Each number is 128 + 24 x the weight over its row's rms, rounded and kept within 0 to 255. Layers, rows and columns count from 0. Numbers have three digits each. The size before them is the row's rms in percent of the matrix's.

# k: layer 5 attention key, 448x448, rms 0.0561, rows 149-191, columns 64-127
# q: layer 5 attention query, 448x448, rms 0.0566, rows 150-191, columns 64-127
# v: layer 5 attention value, 448x448, rms 0.0506, rows 128-131, columns 64-127
# o: layer 5 attention output (transposed), 448x448, rms 0.0465, rows 128-131, columns 64-127
k149 062:127108090131123124180118115168112092150086080102126131112132151108119152131143130139117078129132134131119121122153123120130148087125112138149116137112112142092135126160130136099126112131124119
q150 102:135122158154117126087122168083128141105145126131170095168158142126123140129079125112127119109136135112105150133140116162146110142130134165131111126134138156129107096091098100160101177120121136
k150 111:105135124103114094173149156063125143130089155153167146119096123164119102111140155131142153106105093155134109131129166159131119132123157167126153130164151141122126145144106144145084137107120133
q151 066:150137165148128117161169115111130144158118157130153131175118099120109136140109136146165126122126129128077113149172165147121108126120122164128146102120135097081118116140123107146171126124109142
k151 066:126150103146154118152154124161104123122137080121126145101127137107114136128128112113109126128120149148121157130153132121134136089115106141123099112121154155086149100130153120116137117116150163
q152 083:108134144152122154114108128148137138129162150144110161128160147100167153157107060136112172157148112068141132147167159128093124179152071171126149122152126112126121059081130087156107148104117113
k152 075:136118089138151145162147152159113119128130123130119129122154140109122139132096126111132070147140132143134101150190111085133126111132096135128111119109138162095122147144125115092068115101198165
q153 097:172128118106125115124090094102116132148131162103170137134118146086117092150138135119104082111139151170120142157140161164193141110099157095135119144125117081143107119119125111104098123146152089
k153 090:113143097140115122137110166151128144129133076092108080081124117132179151148124122123072151114163128125149132133139108148087164090136112117140144107095091146130113107137113132105123117119124109
q154 107:103116154154153141136104166129144141109129098105157130150122104117131150148126128133139148146107143129136155109145124163151126139138143119149163138119058154128136135136093184145103128199120146
k154 109:084092112098126132096114150103151112134111142136126117107103099132071137134125121125122176140133119111092157141172081137141113092076134102133119157139131176142124122131111152144154134175089103
q155 107:128124138125138117119145095134157129113141154106145125144105143102138135115111121092126134163165095142132136110124152161166112131094141105149129187097112155102117144127196114143093115129118090
k155 106:161161108138131106156119181164113114112125135097119108127098153127107142124139127135132176151138167129136147167130109144100134135108126099157174148138115174130094101115132135131115137083119145
q156 101:146102114168124115118151090153144154118082075108116128129138122138112127139087148144105159122123174151117148093146121113117131093117079117095128130130095114166153128135183104163111112111105129
k156 104:100106142148149152158162082121146156141118117167124184163180152130114133130092121129109145112115148109137133109097128136114150128168115087096105150162155109152115138120119140152095143130118152
q157 104:104162169169161151116138118161098126103099111136112134105145110110177087172134121101088117128104129090148199137160131168120107125125132136108068132125129160111106092116172127081151103157128112
k157 109:121137154181159141126104066145093124132147116121162103131113120127152105151101115130094124119112132125157187123116120147080156134143095131116134143090150106107111132172119121093091139154132130
q158 096:111105159110116109077141105168153127149122129153110112132093066119104088091166156146125135089088094076098110134111135151123129134093130111140133136114126146133131142138118114089111142143123146
k158 100:113102143156142140072111101131115137111131143136082126111130180108119125150153104110135160095125180107127149077132061100112132157114119088124122120104159129119106113133114132103117148143106155
q159 107:140140171127083135109143104106096146127104110164131138142130086149136174145112082149112145150171059164150132144175119115108117088111130131132092093097161142149143161131148134119153089127138153
k159 112:143159090118114133107102129096142137100150173131104112131161119113136114140114112135112158113133047130128139150148162123143129102146069150125098141117147116151114142157124143140099089149131166
q160 113:142111103116130129135136187119128165156175096121142128101145177117157078137126123117143141136137115129123129165140111099116157149141126166113143125092160154091130151084152134120152122116116176
k160 114:136139121112177087143148172158125129118136111124100123109166124097126118133141147110136125118135087161128098139129108098131149086104150129133184136111147139112104172117119129097163097117154142
q161 111:130135108169134164108142118119109107111153159126159115101173160100105145133141095156148152152162142119130154125131080119115131175142150117125170110104113143075111092196132140134115133129121147
k161 111:099117107119084147143111162094127127119161177136148110108119123173123094124126075131145107142128102121166163145115162138135101109132132119154137169100087092108123151150124135193142134104105130
q162 115:140135163094204161168129075125123141055087131096132115114145131144118132131142168118123118158114142115090114125110142152130095123120135123134135160110119123181103142122122103148088139146128132
k162 105:124106124089117147125108098083172147111109180168147145107140186162114127125117138146137131125137113116097155108117145129080118125142112112095115132155098103132109143154107121123110143180099114
q163 104:134125152160135123109126089138125168108130131135144131129127150175124151110119087134131104164122147100177130088150104123147154135168145135149136150108137127083134177156164133165104123081117103
k163 107:119125122115125073108140115130163108139166124124177136150131106118113129102083146158137123140135119119135128099129130118117177091155084138133166149114109132104117162126112104149121145130135132
q164 107:108147138138157139155139110129124165114127096136114122140186142133136187110143097131151097128133146157127132131143102132086130127158080131146121096133097105059070117162101111137155118107113133
k164 112:096168130110110148120124134167170116091140140126110129129118106134132112149137127107132142101133144119100145129135132149117154122142097136119101107142100103098140137123112131115164119122145132
q165 106:132155147105132136145146141101139105106107093132113136124157120176112129111154196151082137123129137121102139101126121135123093100127133143137129160111133157156116155132084098121135125151107121
k165 115:111139154136122111102102107072138126112108152163104184114111122143192114135162142118098191117099141141153143075119140095143110164154138104125118125152119144165154163115107094111163144149105153
q166 106:090123119170085179161136138123128143139145137094132136138152147109111150123137129119109134119123148144111139139093152158092109104135124150099127140143125156103122150088120091119113125122083107
k166 115:139158121137150178160134117143110115146155138163079137138124133146141140155102132163164157105137129162115116116111146136101128109131126142079116148125115134139126160133139158113090107158130145
q167 107:140116129122133176128151103119121109105132080135120116126109102155153161103137115158144096102157105114077146098136094090139151147132094131123153131137109112131089162106136130096113095126167140
k167 113:178099134119109150106161099134148147133162142128107137117139114123113132106117102134134120101152126120072130160099099155105091147171118133117121131111129142176121125128146129155119098129133150
q168 108:136141137134118144127154149143129135085134164155127168160154152131116084115082079116126156140134147098115158163078138160120122116124119158131092147100095097099119168170141163114096124155104105
k168 114:108143113144088130140119155125084113111128110157173150113116105162111135120122128155114110126081122105132150135103151123114133137130127146088114129119149140135100116169131141105158118130154153
q169 111:086085146131125149107097130123130156116123134136155100107122140152134141134161109166179118101075094109106159113125115139137132113157145128137125106178105075138145158125162153109105138114117120
k169 113:139135122121142131114089139120084159105088123116144119146141076112156163134149110179139132123099137117125120137132100150119122102108172094139158062163109143119110166106158138095087110109118145
q170 115:107160128120105078143157116109139058128119177097095122111126083115148108126099135090128133136141136122111093118113082114137090165131168125118170145138106122173108106126147141112091128115171154
k170 122:079141119170074134133126112130116170166104116111109083096138115130154111108095137106134147111153150123128160128110105130125123160117140132102102131115141139147103108130127096123105137099131115
q171 109:120130088147105096120118105115143139129129108125109111193124100122143124163114095197114116163140122125121114114128087118131093134116125139127134123154130121109144175090129167114156180155150091
k171 118:153135090162105130140169157121131133130171108119127112135139117156089129148125077151138150098134143126105125149155086142129140130146164158134125103132163154120103180127123152112105138136142112
q172 105:157120131116120140128124117169119174047128128139158142154099113120125136156109148114141104142124166122179079103175141134107115168123134152129130152102149119143123127109083131102144134132110123
k172 107:127106142162124186107124116145123182140167142169151147137134153167145111137106135138120124125096142134175095135139125155098113120162162149141154135105079115115112102134097052121134117162129157
q173 103:080106138111156119137157121087113145140123136100138129111141139102106120152130138105128152130133130099158140122140138143117149165156152157104091152099150132130136136124165111135098081121150125
k173 100:101104104167178134122146137134124178115103141120138117129119187131132107138128146092134146153182124128109141085100127134121160166154156120114092138103129147155098116142121134152144115117165084
q174 105:129088092160110159087107107155111139131125109156115147088136107106135142165117116098096095093174174086096172146154155169192103110158109145105140146148117142126063111096105099155155125137166142
k174 105:124128110152133143140170128147123129113088089159139097117110078158128119150141133105092133114172093137100098164157148184124124094173132128151144138127115147092091138103122106116186129121167120
q175 106:159142148127138152111088139093102120078127144135106128155106125113093068182104125099145106137150144175116157100117168159145134090124101151152126155117086132091127085125144124111120084129071164
k175 114:114147149115121169106187127131119102134130112111109131129141125155099124140122096120108110149140136100104088092144192124138160156142156155136111156117129107071097121155153107135142128111134113
q176 110:093135118110160098165091145123191153117135066152122144154144152150175139116159088121165121141123152124133138069169117149135108131118151099137100115087155138130155157146116149122142155121101082
k176 105:139102134098167126080121110195151136156152088127115135116150128126134127122125128120143124138135123121119134098141111137160134132129117107113120121073139123093137117138123155144155136095107109
q177 113:105125093114168094164161123117158103090136110118114116127138079140134156121108111095086189118166105114132112101133153131120111146151118133171123132134112115150144133096137120134110140115114127
k177 114:156122141126146150111113087134110153108127120100118091142136122110117150140115122118091136145144129128106081080141150105132150172138139124158125147140128131139156114094111152171163075114146143
q178 100:134126133135145117133116114166138171139113126146119138104166161128117130142162106125108145107104130104104140110155172111159137121145114156149106151163123148116133144124127104140143124134090157
k178 107:146103140130138135130094146179079117098097142110144117120132111100122138111163129153139127108125083073096149101154155133155139089148137147145139109095124178124115129122144124124079111148157159
q179 100:092111137149134149158119091123134100105170157098116154177137140138131172128152075125141100132146114161167093079118127114156124162147144129125137114116136149128151137065112100111127149118145101
k179 103:097148099119137080098136155102138136119136142146055131173140112102110110116112087122133082139129126127141111135173089140154131160125079139151098118128095145145106133084100111088122149137151146
q180 106:103127126155155123124111149136143115157122102167103123175148118116105083151097122173103111123109103142181111100085148090135111163089117116124087130141125111083124155121107123091131118140111084
k180 108:141132120149165084132136093171117106097148116126155176136134112171142112120084074134123149117118114120144127123146131109155155171119100131102104133116118140133094097125098091137139115154057140
q181 112:149136095115072136117139136155140156162139135104082134108167109099111140137147126134109096182103087129121129118089162119149168138130150123131146140129186146142128121108114101112164143131180122
k181 120:123151109107137136093136102108106137089147120093078129078167116051109125116133145178135121170125095113162083109140115125162115152198142101148090101072154136116080131106117091124099114121156145
q182 112:112166093151142103150106082103121117136144087131130075118147128139123114130151130091150130134117129153128106145073112121108136127134149119151124110104083093170146078141087104106180092120100177
k182 107:123158124133118145122122068109142118153094111145103110152140121122145136126115166120118093135094132177131114162136097122131107109132151131113121105123112111132124122141099177138134135095132159
q183 110:066097124167079141149137105114134099092116092176109129141156158122087088135151082124176148108143127131159125110096127155095123153116067133138125130134132097119083146130124179117078202156105100
k183 113:137111177144106144137133096142156112103139105149111147135106150147091129150094112099152131110125126155149100114144115128099138132148136131129101131102164128167120131169105146132105107115134078
q184 106:161094140161139132161117116137144091154113150107098090078132149129138126117094085154108133121156104140144133091109101118123113102136140076130117143093145137132141149125137107117102128165126124
k184 107:178098149162163076114138128087092148167117157135104156142108110122114144139103155147128121137101097147131157114139104075123158120110144103128117147100135125097136142089096161101140125132147127
q185 104:130120098128101136128109131151185104162164130129163166113113129151108165144136099149116147155123143141126135167140097139151152166124152142093123131139113100168100170134120113160159111122163111
k185 106:164097125166070105128120146146169130135182134119092155154089135122143145149137140159165153101136146143167112141134114140080144130127116157117138151153105094116073164155127111150124134160153099
q186 106:147104131122143171142124158108145120125115157110140128125114101145159167148147101137122094127174113154148151079135140169119106126146147119130118115148131085081114168121176125114139133145127125
k186 095:132134158131153119108137093116115169139152115114145133107101155154090167129126126153092109181140117148078156115108139166170147102132148112127104146129122102126185118110187134192128116136122104
q187 103:185150127171137134136117120099126133100102120091149116134167163151127148120150092115159166128145114116109145064135112173134134150165171145141125123109127139093148099125116154128095083138163092
k187 113:149139091131101135126125147083124091123125138123149111103134155154120135161153108129147160140177144072127117115126117137135107118120130155097063117148129141105153155155144088164122129123194080
q188 102:111144117143102141109116136090109127158174165127118136154125161132136200131115140120133112161146117115101088127118113163109099158151117119123118143090103137114132106105116112122128124132072104
k188 108:120122080119120148145090183085147102155107159161125129119170135140144148080078140139133099145128142126123132114120100138151101125113127142164133130136118137126120180108116148142083136092154149
q189 101:126125150099130160090121152172126124107093139151112156145120072147144116123103107109137100107142101098111100142113107100134138155097121168136113131108113085139154152125090148127135077129146132
k189 107:092127129127129132095120107131141137105125119150148155131114138148158142119140117131080145119111151136124100115114099104105138115089116142104109149080103119105171144134133127177194097104135114
q190 099:146154123138094162083120074097135144152121168121149136167137183184120110144117139142115114131171108128132152137122134146135101120105110127116127139101126123132096151112144128116148132149129101
k190 112:182162103109080136127101113081145131130097152126139127156103141199100119155152128133169109156108090102164115140105150154125131172129102131143150123107133136119104148106117120105164139168143114
q191 115:135141124131142122155092101114118104182140141105161120140115097160159122142140109177134101081127116139145126113143150123141141131155135122138114130126123099156091104073129117162135194116154110
k191 115:119125122101131098147152130124145135161110088143149127117101091170174122137143123157147148114152089176111160153112116139123129109108141162104116112125154139154118099099129076112130146144104137
v128 098:092150149104093157155162122084110110118168114133118161144152096124139142117144086110113106131158131114107125170160116134115084124157134126138157144145148113102126104169085160123165141136129123
o128 096:158117140120143116151121161164112191138111158136133104133135156113116130109133159162181104114085143111160141151136115117093165126136125089144093106124188137155157150086155136136095100111117149
v129 100:133116107088109157119158129141119149151159154103123141145132120115136147105112134115110113112097109108154120129103139164134098170154139133150146068157125101151078130144150111136156141189112152
o129 095:103113099129125125148142142121106147112095106110158078143120164110140143153131122121120119084126129126146114122135167099111173108116073145075082120133144160113160130122166120117089148074077072
v130 099:103117158122155089132105141071134099144133100168105084163132100128121147115122082125135131094105119151125143105132124160077145147150135133115124101121143131124134122145167126162096141122115132
o130 098:137120159128155132153120192151132148118172139121149156125103104170173147139129113096091147155132163136129163134164197131145105088127142149137141082109112159157126134092143113097119100116103128
v131 104:098147115127101119160145139128097111159119141132172140120137117079093134112109087133134160133168088127113169162165150082155095099126163156143155119140089127154114143121124086133127119158109136
o131 107:113112150092136119121130101085144128103130102134131088166116112154107111165097106131140126103114094135150100109093100158090100176102139103129108169108188109124120143110126087134062087130103160